Weights of a small GPT-style language model, trained from scratch on English Wikipedia.
Size: 14 layers, width 192, MLP 768 tanh GELU, 6.66M parameters.
Architecture: RMSNorm before each block, learned positions, biases, tied embeddings.
Training: a variant of SOAP for these matrices, 439M tokens, 2926 steps.
Each number is 128 + 24 x the weight over the matrix's rms, rounded and kept within 0 to 255. Layers, rows and columns count from 0. Numbers have three digits each.

# q: layer 9 attention query, 192x192, rms 0.138, rows 0-64, columns 48-95
# k: layer 9 attention key, 192x192, rms 0.142, rows 0-63, columns 48-95
# v: layer 9 attention value, 192x192, rms 0.173, rows 0-63, columns 48-95
# o: layer 9 attention output (transposed), 192x192, rms 0.149, rows 0-63, columns 48-95
q0:180166103139098142124116116127168140116093207124090154138172118109134135181137117142079132153130164101136086104101220096124089099157103121154146
k0:126117144130131199104130133112115165066100181100115169098146110126141171136121169123103138128104105129180101122076087099101062121066094125124129
q1:093101136184142128118154177146158087185121107113131136089153155085119110128082111142087092112110151151084071122141125127119167078112178168163132
k1:094127092145156132089163141128129103199131118111190136112131133127116172120132107111076124093112096131143095154102147136164132113129089169159145
q2:160116156151133155151136082160137132140146187089117128099088151145178083147137115111133135124091136113154123133135114188155100106109142105144126
k2:135104163140141133111108106136121154146105119128147165154095132159188091150126109147166106151129136153213108098154107165132102140119171120098130
q3:133065174096144148161118090190096135145079146116099130116122160102122112127117104144142088096142117122125113171068119072117126082135118090113107
k3:132095136134133095114075158143139146111190131176139156103093123107069159124130168092096144124088106118117110128105138164171129157136112172128158
q4:146123101174139148073123121141143121139141110110137046100123111129092139142137144131129116141135124126140138067109106129070146090100119067153177
k4:162120100140173133102125129146178125124149132132133087116099115153174203068052153140135143081164087127155140107125090149129082127140089065127137
q5:152154134112172164122125088099106105097108146125140099124144168113132177123123127152113102115152091145123090186089111145097160056086121124136123
k5:148151147109121130131121092109163109145153168101160106093148144155105113137161127138153112149149140131119075124104144123145175105135114125139147
q6:125172086148106105106147113094228062184165086117151118078124185103110106154125089146105135134152115103205141175141127142117152147152100110155108
k6:078209126076065099116111146105164105131091105145110147148133182101132147117131121149142181141156141135120062106157083137055146113144074123132125
q7:127118144061155114113091099111078100174123111117138124105142090114080204075151110138081106149087128113139149097176124112135143110127149090103112
k7:100117146092109149118106190111096096165083146137147124129123093121143151111178118147086130124134175109116133128103134195138171129092148138116091
q8:116120099135127148120174112113178133045143160149152113101100103134124171119103084140139079097090068103100136163115141097124128100162143181142197
k8:132086113087148166145192114066101099100103188120156137109135119121142185093135112142145083147125105160097155161084129099116122113128113117098151
q9:171158109115084110174160127138140135117082124187130149150155165155135162117135113148161150087123134059132160092119173200143108121135128167143124
k9:156125119127090105107136120125108126072087141092137131146119124171113162173094142123169098074062101093131112133136129155145138102120146141154114
q10:176125132135143119088080150169134167125114105149138119130124147129129129136155120127133143176109148161116123126144115123165116101124147115095109
k10:088139166086120109117083200110112205119115113145087092108120151163132102102116126067141131136132128149103177098080115103117086149127076110100120
q11:140131167167132048102129140104127140085148085156150114195118138167120116172140160167152139170099099134101100116119107083067156099150121100122133
k11:196152092114136163155068132076115147148114123185150108188129142152142085137140120097175066142111163127146169168108123140116147147117144144173098
q12:135151147134114134137077160056147150062137151109168111119093088141159129158118117108114131115138122115133142165135062130106114130106141134131067
k12:129158126148155106142087112155122165122127171111155135137129129135122124144150134133136108100143154122130148134125087134116066091104146095127138
q13:126106142139132121083229129131120153144117101153132140116049144102131120119115116139126147157143127109179120136161133167106084127142088100063150
k13:096145085140141135089135137098092172075149085140125113129098160153122103138100169091096125150105086082120160135126114101128131081138071108067133
q14:091106121166077183142182101119127134135129122131164134118110103106186114147159180141105112153181160157163113128099139161148112138132130124086160
k14:110158180149126100111122132101135073140130136104154153104086122127169092125161176172113144143135162177128131133132130133095141119117094180120142
q15:121112152151126117053120131143056144122146079104099121073077170144141122127088137105134110145102100121171130148124156141110117132106143108126148
k15:129192112157160139097105133134061130124156156156098125105147152129118085104076102097131141066125146050115109156113156146138127127169073088149096
q16:116115087146119077076131148160133107142128144164141097151129120134105125160196128209141124123144097175140087136127131107143130149179136084162163
k16:139141113132143135092137126123164199185151108160068154140101116148143117131133122110143144119136092114121083155156103130102163142149114124157140
q17:186152103136144148129167129127110123129118100081118081098116152144082119175147099107131152119135108131116161070143099118151152099124106163129138
k17:153129148159140116091149125121070133182094117129135019103139109076152104131209100121076101133121151098202146095154123122156139056134125096143184
q18:128135134116120133103131140080181105114110135108112064113142145149137131094160140103129075106129146178123110151154142144147132129111153108132151
k18:145160117167105089096099100088140177157106128104104112131073181171153085101118118164157110070108156172081110099132124172086116144129161128157125
q19:152143116116079123109119158187105148152156119147101111110133123167131099129071167125121102098155113162134141063093119166133127097147064113173109
k19:106121129084059137146114126167118116112152141100102096158135132130157140101120214130142103096128146166150120073149190119125100102115087128135118
q20:087124075073150116133130119112149110162151073072113127112128164118130071125153146169128144182145132114139165129141159083147139090110165147126111
k20:090143133169154155111132170137168080123160061091102098119145100073129082169140129179136114172170141107078153147112141140206128125135118129191102
q21:136083171160137107115153142139110103133106069184139141107158167121113135127078108115109110182119144115168088105115125082097165130111123151116115
k21:127139154179128151134113098106150057101153131133120107123147120105160143144115116151176149168118124103154127094123102101135130127110146140144139
q22:177108092153135122110161120146146121111088115168134143140138093171148130148164143162154191137217187137142137122164131083132171153103145074142201
k22:164138165155128139134167133129167117140104105176142146093101127168135138072165170219144129124150158119106110156174100063121110129115105151099119
q23:085113167188146165087096136131093103168164164126147119189106099153117112102110127129142130185159121072148106139122123121171170169170113132063171
k23:123164173203130082132119134155095094149149110139124121110093097129113094151079144123123125131111060141100155115135149132093115174164152099066153
q24:093154155119122146179104120130159119147114145112115150132161107129101049141147121133161178124087115141176126118159144100073167107098084129143115
k24:151168145125154100198175118142145117157136114125107128144078099163101169179154133098158151069135145152130144135092137153129107135104166155157130
q25:124123097148127117128143130140154048146149121137071145072120146141134134154152144123129094177138165156063137110107097152141136143100158114101134
k25:073141100136107171105187156105162077137158198161106139094101154153110094116146158135072107132144138192145159112066114122122156163120134113103129
q26:084071137131154143149170063138146108090120132131125126151117141161159146193140160112113179138116081130154132105104139124137161155149162177114077
k26:119117160189110141171173128093132074142139200133098113135154154143116146124141118133145190179162192180122137123107147138129154166086160138103148
q27:153131128129044090153143131124150130143123149164113066138126112097173181176172165123144166203159117069120141106094114104118107138153108131120145
k27:129090171113081149123161182108182123140134135147124133149096127124172127130160161173147095141119131106165109151165133166125072144136128110096122
q28:116130197153106100143102142133157112106131076114113150146095139106137095096111114118147167167129138134091182125150137128136122124157077113139176
k28:135138155079099121106174120104126121144170086102137115161129140103155122125105133149147155175136108107089135168114104116160093150105130102077146
q29:154139085088168107085163141125156098142124148118110152134157095069125125105088189096119175113116144134117127119146141116114143072119137073112144
k29:143095158148144110096143156108123117120154110139134118140124099182139145146135108137128083120147151143088106115122051065089119141168063146158105
q30:129076110112084047124148141114134087135111111102167093145094169149161100107138111152102085141059128139161083103146139181139135091082175136116098
k30:110082074121128100138117121138181120120129195125157114113137148112156141141126112139126097186079132157127112162098149166099149128175134147127108
q31:103128102167118177118071091094158104138183131150129152105175155115129148116071155125158174107136087153100150163123174130096119145175136126071133
k31:062120086129150125104107125107109082173130085116109142116177044111127155126143124068170174110131145171137108128184113122132120146158125150106142
q32:225078122116118178149125118101172140100120153099127131107145139154126120156152128152159098101113094162138165135105109157110102102106113091111131
k32:127108094142183129155128158135137113110110149169081086078166134128089114170122146128135125113101105113143111156098155157063111135129163106124099
q33:143053085151142103107088141111144123080176118117123153168147080121144115119114092112136108076095146140160117120120164142151166140118165099028137
k33:132126148117172047105091161114133087130132111126114128137083135111098072070124107087159111089131126158151162155099165132122132161100182144082148
q34:162090112091139181146079138169128111085090114130068097116168071145114145093129108137178124124165177175104115136082155146133146136122119098154073
k34:160134159148122138069072143164111137132121119139122084130136116122119161105149147088200118143150105131122139109136132114095123166073091100132114
q35:130116127106090107105134068076135153135113113112107084103152076162168083105122135039165183172158149121120107091133138165170135104112057101104132
k35:124112107074132141087154065102126146123109159088097115071129124179100110110106111109180178168128158148116101125152139149114095142108122137133134
q36:108149163116065161095135136110108143109137103112091195124067117089171064124150141176107063149160202145155138099099070134116153127131110143072146
k36:148178121146100112093118123147122082136122104149082155094111154123127081102148148150141103111170121154105103138114111158119141090143097173153109
q37:186097159151099145101156130138103109135078118126093102161155174119132090067136141089067152119152160102118125107099114146173126163134117141154134
k37:184106149170096141111118117156108067133097107134155111139057174122099163099138149130115104113172098147131082127136138149186148127160142069127104
q38:143117137127113082139128093137187088121193180162112169152090111088146105145118081142086144146122095139164159139128181083096143095104135096079083
k38:121178093163083087202117125106115059148164122142146172176146123118130132132089030077139111147135085116142143144108120097113094135156105151155154
q39:083082183137106115120087105109090149131151115172116148102156118121090081127208128130152098069130109110080089121176161129138151145108107148124126
k39:111097200103117113126100123115121127125136117153102100122151102105149148152124161121179136134149116079143117117149157120204167112140113125087096
q40:102109120140129161144131156140130187131111168104091187119108143123126128127150125106149156089131090147128128138097127157123138123144097090144113
k40:134094127149121166122099071121168127102130119178108157119150115127057056146141142101108141100137090141110118093116113161158128121114135196084150
q41:111142118134177193120116192156118128148169140077156167122114142113127174151117161173189124077150111084073129110137105155153125144135151146138125
k41:172132144089190149120075087163135071144135110112097156124103164095146102174117118130093094074103119111106145155173150124129109083094134159138086
q42:124124161131109186113106135133079138158186100138162150096119178080137147122106156144132158187105154140139123153136095094086091192144114076116152
k42:128174143159145152144106136088113124190164174119125127119123126052089116111130165137139123145157127137161161136119110083113125163171115106092116
q43:108119139181149105182165157119140152140141078146120137150082128099155109100184135184102137111116151136113097135132096117136150126101154122072119
k43:180124122169159152157118143100115107106154165188098089171130157120100112103157091163148102146147114136117120102112072147145163103122108187123146
q44:122137147092104177116184127081116108120103087089138153131135156122191109164105114113146060116131140136147141162140108149090167098136149150134098
k44:150119118142139093144123085185147121121138126071115144104157109161132097130103110139066096124158099146181121202098182106101186120126101189114118
q45:102098090134146154094175129086119118146112095117137110129136121092145138121080137099163115149158060129127181145109110098087098125099139130145149
k45:166138105128178114195138141041129129101174073131157140115131086128167093116110154160064161116133102156108161120178142106107141166112159167105129
q46:113129131108167112176111162091118108173092189111053123161154129097163145122090140113115096130116104112129141135184116096142131107126144129092130
k46:133144151132114140170148112118151157118149141168087154110160133107148139171098091109105112092119123139133146142148143101112105107067147138098101
q47:127173135107122123148122144144144145138142140110055114106117121147148131103174125145158148146140143133152110107120128181124123075167143120113124
k47:139137117086137100142074123155154142114107138148102123094137081172150137118126095133120088181142150135108138128172127116134114101157176066124099
q48:159086121140128099130121128112157101116119098172154099091133166078137129146090135160133136134131132129080116087107146181110140125122132123108133
k48:135122099145106070123120168145133144126084132206179142118145114149158132170110188122106160122162146144101141082123175114100167145160095152155077
q49:131121220083108117112140118122120155157126125107160147110106140118086154158114101206165162121104077158124158107158164177172158150152129198190151
k49:171138092124086193141129110116152107143083152138160137127141118106133112128079170129182184096133117128155096132139118148149161118143140132125174
q50:088162103113127108120147141169156109110077104152139128106098165043131119102116123126098157135132166128100107111141137115175073106131093089115144
k50:081156136148153150137113126158135170180131102152131140099100138083091122106079161166142131125155075136145106114154107076194130138172094087140117
q51:142138064168076133130195106197100165121125159113134136129140155097113134141090125164168090126148123097128112198125155131139152149046163121155130
k51:197171148132152110120172133134124089142104118103112104149138137095057131122113159127094106103174127132149139099104141129133150158112139164180154
q52:128109149131170138095101100131142167093106157160112150188108094094183186137117169104154122066115178133140131177151111149173160137088137105156092
k52:084071165138184143083133104150074178120076131137090158201121121149121113125137154113145139127101119164125121150157160099106153131090167123177102
q53:154137167089092139093111160129062094142160120097126099076114112115166139149145132170151142056120130154142145132194095091137146116089120129147172
k53:145112129106118156095086133113104082138162140116112111063118090128151136132173146155076108138166141071149143107118146096136120125094092180120095
q54:154134167167146084106052095086115140182132131179109062192074117162120135131160112106126166175148119079146113148149114152108135077140118144100134
k54:157109146145136155111078140102124119166143118122137156139134131169116135102108155108147132117163075092128125141141136149099178107093151126091100
q55:122105111150118135139124117117117123176114148161163121115129109125223143124131161115116123088153086149037158121115142128145189108132096122136130
k55:089138066121118106117117106149146152137122226185141108159141084154161151097165161159132130142141089189077084131132141126095140136085128156175105
q56:103119143149142075135102148076121118104126125130098162146085119151159107088120110185120064146129141121146169125111132145139128117141100138143093
k56:098138122147118134128109110128083148135148130121074124069112162140111150134098124153120136164122114088143150136128158118119112109153132131148107
q57:112149138085122145112108103131181102139162165104136109137189106110143081156113107141150130095105128142104133149152136172184128143183114130128178
k57:112147171109079145165127113133116120140121139133134108172139054152115121137093123138127125077173091129084110144172125122148095120150130096170159
q58:160138105096116103128138110137098129138152090114102124119142099143109129094136170101140071124177096151168116079156098143112157142176144125131151
k58:106140103104141109164131192105122126101163118132084140154175079146088152127123111151127109081154118119110094147103105134124155142119145088178105
q59:088137133084150150126153111140128159123115134146127128090171046212118122135088159124066167108157066207126067133128108120151114099116063120157129
k59:110157086082105162113103139159108163129126107102088108176139124158116136123106142131104171103141139177166122109052127120167144113081127161128126
q60:097116125150145133134134152138098127094143144139126140137128113073127078171138164134085131128121151087155179105148110107165130106165103125131108
k60:073116133107153144114162134140108159140125161121142178157132113107149138205108190129112111138168097134123124083145063107111123124100139127121125
q61:157138138078155143174185132118119120123087180062124115117181137103108135139124149182177129091124164109169140143143139143134144150219138090109153
k61:112142110128170132132167125154120156100113116088058147082130075160127154100158121176129127056150169169121152165138157193112174158184120128087134
q62:101106122132141085090163100134105096119153112121083114108166163129115122102155081130118113136143134129144125097108086121134140087126116139105155
k62:137123149058112069121088128138160108126186114106100134145157150105186111134162093164081114139154122081151135182125113132101135094118134103111153
q63:137119146063109083108152120100181099149109120137110129105128147133112150157170149102150101077160149105154172148129146140114091088156136169148118
k63:093108142152129097120171126140143125097127153121072153110103134106140190128124116127179195128139092125148094160123177099136158117100131094177147
v0:126159148100107127105143146165145090121146147120109096164141143152133058097117105123095121118161112084110158131143165134127122153186105153142132
o0:085109160160105131127102129114153114128123149176125171140118118118148130108098127115091133135155173105107135127136129160143142100102162116098131
v1:162128156139147156133144107096123152191125161181091117117139105084107114147140093091123076136107126127130174166141116188150096099143100146125110
o1:151121085133150128141128127158122136126153145109127104146118148102141141157131150122126097075102121158130109155073127120160131143107108081090153
v2:129131150123123144101077131136158079109135053135149084137100153160130089174117143131135126137152086121101125149146135137108120159160200101164129
o2:171132087098131127136074173105101161118116178137111183169123115155122173105132114110108127119141130115119136105138127175153107134094113120124111
v3:115136152112092096150146169088157170095112064126126119139120106197109107112094117118094201121112099113132169146102147112168155105178110178148111
o3:159127186080132124123128134125132128115186147130163107150092160162084175151140110134158116150158140096103140151109136062176110080124108166152094
v4:160094129137116155176058092113145226146125113157123056164116146116087097188147137190119143135113129150139145124064167095115145085143171084171135
o4:151100082121060170123101084150148137152136137134108185083140116166085119069116098078136132092102137140123111132148118178087141158161122129156134
v5:169132110108091097164169096113140174136089131175045103103115058128171125144121062102166144124144148113089129143134092127155087160126113123156053
o5:138121140137092186186132096124138116137141143121055130119139157137127155098140123150150120114130073123119123163119104113160150137190109099086093
v6:142193135158079113112105114139168158113152106146182124135131138110106163147113168125097078108067157133132091139130091127161163188116119146033109
o6:074118122188126104135147140111110136125106124155163142154104188174116099168096149109121145097091106100089115123146140101114140133095115086163124
v7:099082128189120081158091087168091136109123071116134133095130119145111124139082103162165144128109152126060110091105123132116088135140141131135030
o7:155155134128117119084151126100159132171129159167104166095125169184109187138100132168166132105128118163111142121137107108129146137108119125175160
v8:118153058169110113043151084113119136138184141176151140114143164128168167068209122153085117152056192074130068110104159091182141146167207156127086
o8:132117147134089152199145098093148125110122109108106131128112082121116080114088165097168182130132109152125161113097120099104169133154094080119127
v9:177105086143151127150131097132111085154180143138186144148085125173173059110164110101136180090112120127096095118111177064147091060168134124119115
o9:144155104038127133204139088161108140143113136167144138146158135129092141135149133154155089168098129140178135143136149129119122099133166106097173
v10:141145120131108164138111108140146153119127119131135175130123134077100143137102185095122163138085142109128138166174155085149114141156137134106134
o10:159105118098124150151143121139101112139089124181138152167117125122167058139168128118178133117200118109133171171176153154162164122144094150121113
v11:124139087140137127082145127155101084125165092137132130119144080160134092177119150139146099115115122120164101089168087118114167131129102090117148
o11:126143187129134165143130090134125137111085100180170106114146170147093128088131138151068125143149138152125139137114142128145106149120125075153109
v12:158131092094132137137112115094108139093147143108117112120137164141142099115123139120138146149151156124157119166149122205116168103123169128092097
o12:132100130158096125113175097111134101101130113127114129152134103081094164152163097121139072107105160122098162128128083095134104129193118150151155
v13:112123140147155092145081126150163150113099118093146093158144088206107165145114113146082131137125103159160114147148149164101162104094121133131148
o13:090193104183151153098102132130116154116062169095166157102090095128110109133106194065111118145086140057073036180127140119151157121111099163136141
v14:126132139144142139143146178104131119127150103081110119152112133075078142134120119126113122173177132149084086099146152125158126128127098126109214
o14:114127131124161098085132193128107096124155138143108112105105186151155155102090163123126130108157131139114123094143114139059123116166089134154131
v15:130145115112126038184106115107124135121128121090101158143098136118163124106132093182164118148063124158174106157144125165121163162132121184118115
o15:117133118119166152139206183118118106114142105140111106121091140144123133169140138089142168114157128074113094106121063105092143142158135132101166
v16:112108128082132131108122089147138085098160138105089169175078143143175061138154122134091165142148115126188117077133115162105125159118113098172167
o16:143099143141171156135085138139129141137067153123149121114107122138137123088159132137104148088148142168074120080137133103125096111172135182114183
v17:118128193152154093135160109148141132094097151129128132110129126111171108120103180146152167142106089113106127118118123128096140141116067116167133
o17:158143111103166138018116094120137115134117152096095133121151142157096117142082171108140110124135129134124132139134114136137087125096189107114106
v18:168109131174132151171163092155111162155139147143127135121125157123097120172163053210163182111108141121117107096090136104178157109159091077085140
o18:131116131164098151115152155110111116133130149146096088125150151153131113109066152170153169141130164162152129107078092117133152167142128095123175
v19:127108088146110078133144088106136140077097117105105119104111095093135118133132151075172116132145156119125085127115160135120116101118162118062140
o19:133106173142126118095114127109122112177121151097126090116137102106133145122111112103097097124131098079119131145116112113103147139106123097125145
v20:113143064181110126132118145089143099143180145094146135112131103160115098154101126194152090116160133132120164155080123115208130098164129113155126
o20:125083160118122133120122064111091101124116159140081094124106171122139159116158107178128129135120121103155146161090146133137151085116123120121116
v21:141115134077104125152115169071108103104070152160154105095068127135104095077127080139140172082072056126187143154125117099136108133121197109116141
o21:091119124122124125098100154126116110129174170118117084139157141114088132145123094155156141119110140157171109147121106118151152195133130146088127
v22:105090100107130095159120157188170149139131129160092090118142155136135155167141090094142131103107159137118201142207136024140171141109086106185160
o22:138139121134068156129092174139129100124113070156168144113110123129142127143146115139078118180107092149078137110109125128130089119171076135129090
v23:130125127166163140121117176121156085146143128139098091107081161132172151126112179111173170103087150157109185132101110118120132111181128140128142
o23:147107096141096081112134068159096129146099097159126113117133163127112122123186118098149109158147079149110078196108118134088144151143148115074100
v24:117133120097141118134134074174131092173050101155105114105151172111123136139096133125090130190121131080130116122063114144112134129126153118144170
o24:171127102126147158162138128140151114107085087158124124074134130137071151089101133141119090135078152144129198132147132117126171108142095104144082
v25:131112126162117127120117145124133156157103110098158147117122091125184083071162117172123140126093052169171090154135115109108131178152091144129110
o25:095130158142190112154101155180149134097130125120121136088155104129107106147173104161151110164111124086119138115104063113129110115103135118154141
v26:096067163079149095127124125165148122143134103115127146184102117127086107100084122165176083041154148142136148124059132125093115132151149141121163
o26:108150122107126135172034115124126140122115091139094107098123119127146146142146139150157130148134151100117163101208157128120137078125163154145142
v27:142104144128163126129186113136192119120129119115180176085151159120057143139174142053168132105132104141105177148119144183144158143106130145094162
o27:162174094149138114129102079132094159129140148093126081104142136182139109131100117155096165109156100168108126122097150116116144132123171130111087
v28:157115174115168153126180134074120094210161135156157128189158128121181150106075142088088139098100191116135194121115125147158121118153114121124113
o28:107146122095129086169054107138094132181104081068108135100165132118132146134113088147126098085134116114099100142192170074154138149128176113149137
v29:105110136156127149066158109146146162147138145120178112136136160105130147120076107085119116126133141124183108094161169092137131147133087133131118
o29:189125090079095118126140126084118130127114075131112146161151078188094122109140121146136121147133186144156152143114102090104149146104149111110143
v30:141118120134159140102155144129119148112141095077112134142137170140101149089105138161110186104102141121127073140114147106083125157149103127155129
o30:147130199133120049119131127126113143142129138103090064156087094136105124138139124126094145104098101134119154166135111141137120113138128140111122
v31:084143125133124155148142076161128129116107132143089129073076136130157119125153140060114113165124142119133121126108127126061177118075139117182136
o31:126129127113182173186156187079174118111126152133096133119129131180118098109150129134126129134155102114138143091077083108143100165169076163017124
v32:102152114133106127113124087130085110135135140155113084140139132125106071083124175149149130110135107136170129208144167129126098107154133108141139
o32:102074148114129149121099163123146071107139126135097124131142119127124131120141120117097135131118178083125124121134080081123122131130142154132142
v33:124135141125143117122165158108176121070140139163113173154089132128122122127123123166150097173121064113071122123069147111132165136153125082187214
o33:172139132176172162204137163128132133101180122138087141139141136113143161117155115091102085123119125137138102163101098150124113103051127130118089
v34:126092149118136140198127116140096147109101073140127150147207167141133158054113124111135114142135151128133156173142139092116118121147093108164148
o34:127176143115125104136122127146138121100139099123159143049135143089131122135123138143158157097125140112093156143115168150122126124166128100130112
v35:089099104083117083134149188144064103163134196113085086140118176115098146138142145139121084123154109108117116098145112141154148138121144168100068
o35:130170110146143114126058131112137152105135134073178156124145200146146059161106120091156160122153144149120109113118105145137121153150112081154135
v36:138093141121145132148093148092129140082148113082082138131142130129172100104135148120123132060114085163175103122175143112164164149177089101134122
o36:134147157112090105195123108127152065122076144130125171116148145129106133127132158144065107070149074103123132155123162096131106147104159121100160
v37:107127147116111148138145170140107084137105110132122038163142098136146070091120077130148171104142152125112132155085128165122158097113123104135162
o37:135124161113095114107099216102150149118139150158138117092127153109101138167088180137105121175084086101086085133148140131115154081137138113146141
v38:156146100136131106086119137153144162115122157146125115145121126157073141135132121129126138175121156108099124088138106154168144134138164192134122
o38:150138074115163169127127141136169121115140139116149135137091148115144119188154097089160119091199116088135098097145106119115166147093118100142135
v39:171099142142113098125074080164145137183088146095094138079119148107169128129108128086092152127095129088133134105154105098104125125112110106110130
o39:141129131134130141136128119102157074167070105136146087181118148124110156165113104148118140114148091127159100099103151124119145204126080128116126
v40:169101119141100115161109116169092100107126079113158112105133163078159122136072086116160093148131102172105143137118087146095161136068154111121126
o40:078110120105112174127116132117114178088122138092134113106142107156106113179128131117150131155136120121113118151113129167127105112112121096148074
v41:132185125123109089132170139115142101107133146130175109118129124143113119136120158140156082138120090147124147164139122089136091105177117184124094
o41:101109089158146109149125117117102170064145150142084101205107145132081114116118124083162109161112151086119147132141118124155138118139141110186137
v42:150135140094166130146114149134119188135116196124145153105156083153124106144080124116114136123137148133108152121103162124138146080124092150125123
o42:163124099124123095124124143122101148117184080131103129094120128175191120154170118151132157172125117120156116125138176141170132146131154138193133
v43:128114099112142090139141133146152086111078148111128092110125096083142134191119118130141120162166126112131092176114087135103163128143129110082108
o43:109143131129079109117142126183071087127114135082115110147115179173144152118122109115116109124131124084157133120136124131091124122140125155126131
v44:172059105098133125165183125154149122109189148121141102157110171113135126100131145122146170110108144127084097184075100145083143156116101105121099
o44:057192121100179162146134098116123176126140103143096094152090128146102139127088129124102064112153089083144131130153143096155142120192127127123120
v45:125156081120115132112117149108164111093166136117176126090109163166116065153106137156105129028125134122088117154175135149108086125132066143098134
o45:120198143103098108132107150101108101114133136140114106129133145128108126187144157160110128142097180138140096106083132113104110143143143146115060
v46:088118058165142157129129112114158159094126118130137174137090121172142109119143102127134085123123150062132147095094200127137141150093132052128142
o46:162170137124116176092174155161139116148151144098133091114113114082056129144145081080113146152139100079121161121103164144124184142133110119115091
v47:109176161171086138143142163125089115100165154103127099141173179153150100110134121091095119155122161034132094180193116079185147106109192120134138
o47:116100128169108133105123147149139122127141164072093097120150071126076150125155139131098106156097133163171163110139112120139166141165171159102147
v48:155122106154091149067150109089149155055140121099101101160107097099120162130151184086118146157144127135146130135141175133138146097098157146134119
o48:182184094166143161158127167142121154168140115080079144121101161106175197152173127141164111191132147122155153123037107103100153132121108130076132
v49:111150117133096134131115129201168105110130124138134126113124142123147142121100116049173120123154113118114125142129161094207126134108137109063131
o49:107083118085146148142117187162113081060134149109135155140130096133146152198100109140122121177133174134116179168121177132069114153117079115140160
v50:137098148147168122118138154142130129117151117142102139124150140161122103127127154118137103173093087213093084145161062128183165123130118136154131
o50:143127130139127125199103081179116150110181115137179113114166097159084122172146076118157114087120097060147138155141144140147089101123088142122165
v51:151136134166141099144084122123152123150151155079111161145102107125098141116099102140134152121174142114108154109152118123106156099084124114149126
o51:143127164095160138072097109090069118131149128188124096085100130154151115131105133139101070106147109123181095098097148143109183084127115150100132
v52:099155142143163124160125131117062130131143155147149107134097106109147149162131151133109111111110123144096074139136135129141168105077159066085099
o52:147125084118093121120164122136174130131131105124108098170179099116160136143102087114183173110069116145113052145106116161109135118122113143173127
v53:137111137107167139114098116086150121139112156084127190168122136133113156130136131097156140126127136118075108119153142067075148094159134120078085
o53:143144153144149111099106067149117090100114110036129152164062140136135133104134099172055154175189150146153093149141115122185129108137070133157137
v54:089138123083126123112184088161212104107103144128113124163109133151189061081132147118131137153154123097155103115140169103137121091133156146103095
o54:105144058145125159134147145113154144105108118116135138077104135123122198131148116129134139144064134108138167107166082091150163132113072136177132
v55:148109137134183053169096107130104158124146049136118120137193158109114120095155131145133124118146132095079117128139061094130165110120135097166166
o55:166141101127118098166084114107131145172134118194165111151138142175146114156102123149161143149136134114106150096052131118117152116118120140079112
v56:084098088114146086110089160103146146146092140089096175163138115132159120101072122079110119167120123107106097108081085090145122133112130133137078
o56:149133134140135181128123150164103080124061114144107092110132170145117122149137114097151139152141122157129168145159113100157154125115147087120091
v57:142140137127173177116140183163081133131161123163125160163128148116129111091147150134180184156162163124127121142138167100160111087130097141126108
o57:141097132073111176126107105097139124055184144124162111118173114092129133124125119163107107122143107107140173116097121147140158158140183136163145
v58:140100128099099065164135162084131150131166081152126112062134160151157184141123143075136106135160114134115153132146141105134139123157114173152188
o58:151244146149084113138128112197068112051124100128143093112148139117097112106115093142142093133143147134115134132140105157101079151081124081107101
v59:155132150139152130098098087148095131129134144121132145153079125063103107162140143138189134129143165141126149169146148111114130147086083102106180
o59:138121124127122090047074149132130133112117159110112135103137119138122126121117091119139083138142111067152123103117124131151120153166109129113149
v60:138149185142105159090121108077135106068121150091094147132140093110127091090113133160156071111148111113092093097131169118129147127127111101147131
o60:177120179120128109091122169123101138093112147140126159110129142136107127157101174127109069136203137172163129104090156100140138137060129126158100
v61:114114136118092172101156150133121163089157102112158078184106158108114109126162112160154130105099114117139141148147204087170139093034113131092163
o61:080121115120096126170083172137119171107128192125145083141158171130161112133136142042126105178151149151156126146109147093058123118136129107169106
v62:168088081119134136145127120112131113044129126114111123130168126131098128113174176149128104150127097128067133099143135100106150113156128111094102
o62:111180172101132100101122159109123093077074105149113139105106108120129123153161142091081136129109101172163156121095139128171154148146129116124161
v63:104164129119136152110123092133157137128135129113129117158100153136093125134119135099176138143079142144116118125117150073145157067125150141173128
o63:134150091144152175138079122141162135144112157105155111145131145156141179145107131128135132136173192170098163158127071146158086112121162162150205
q64:150116152135115154125152115163116160156137121052129128130125145101109109136124161150139143139164137178152147158152110124126158157136108119161109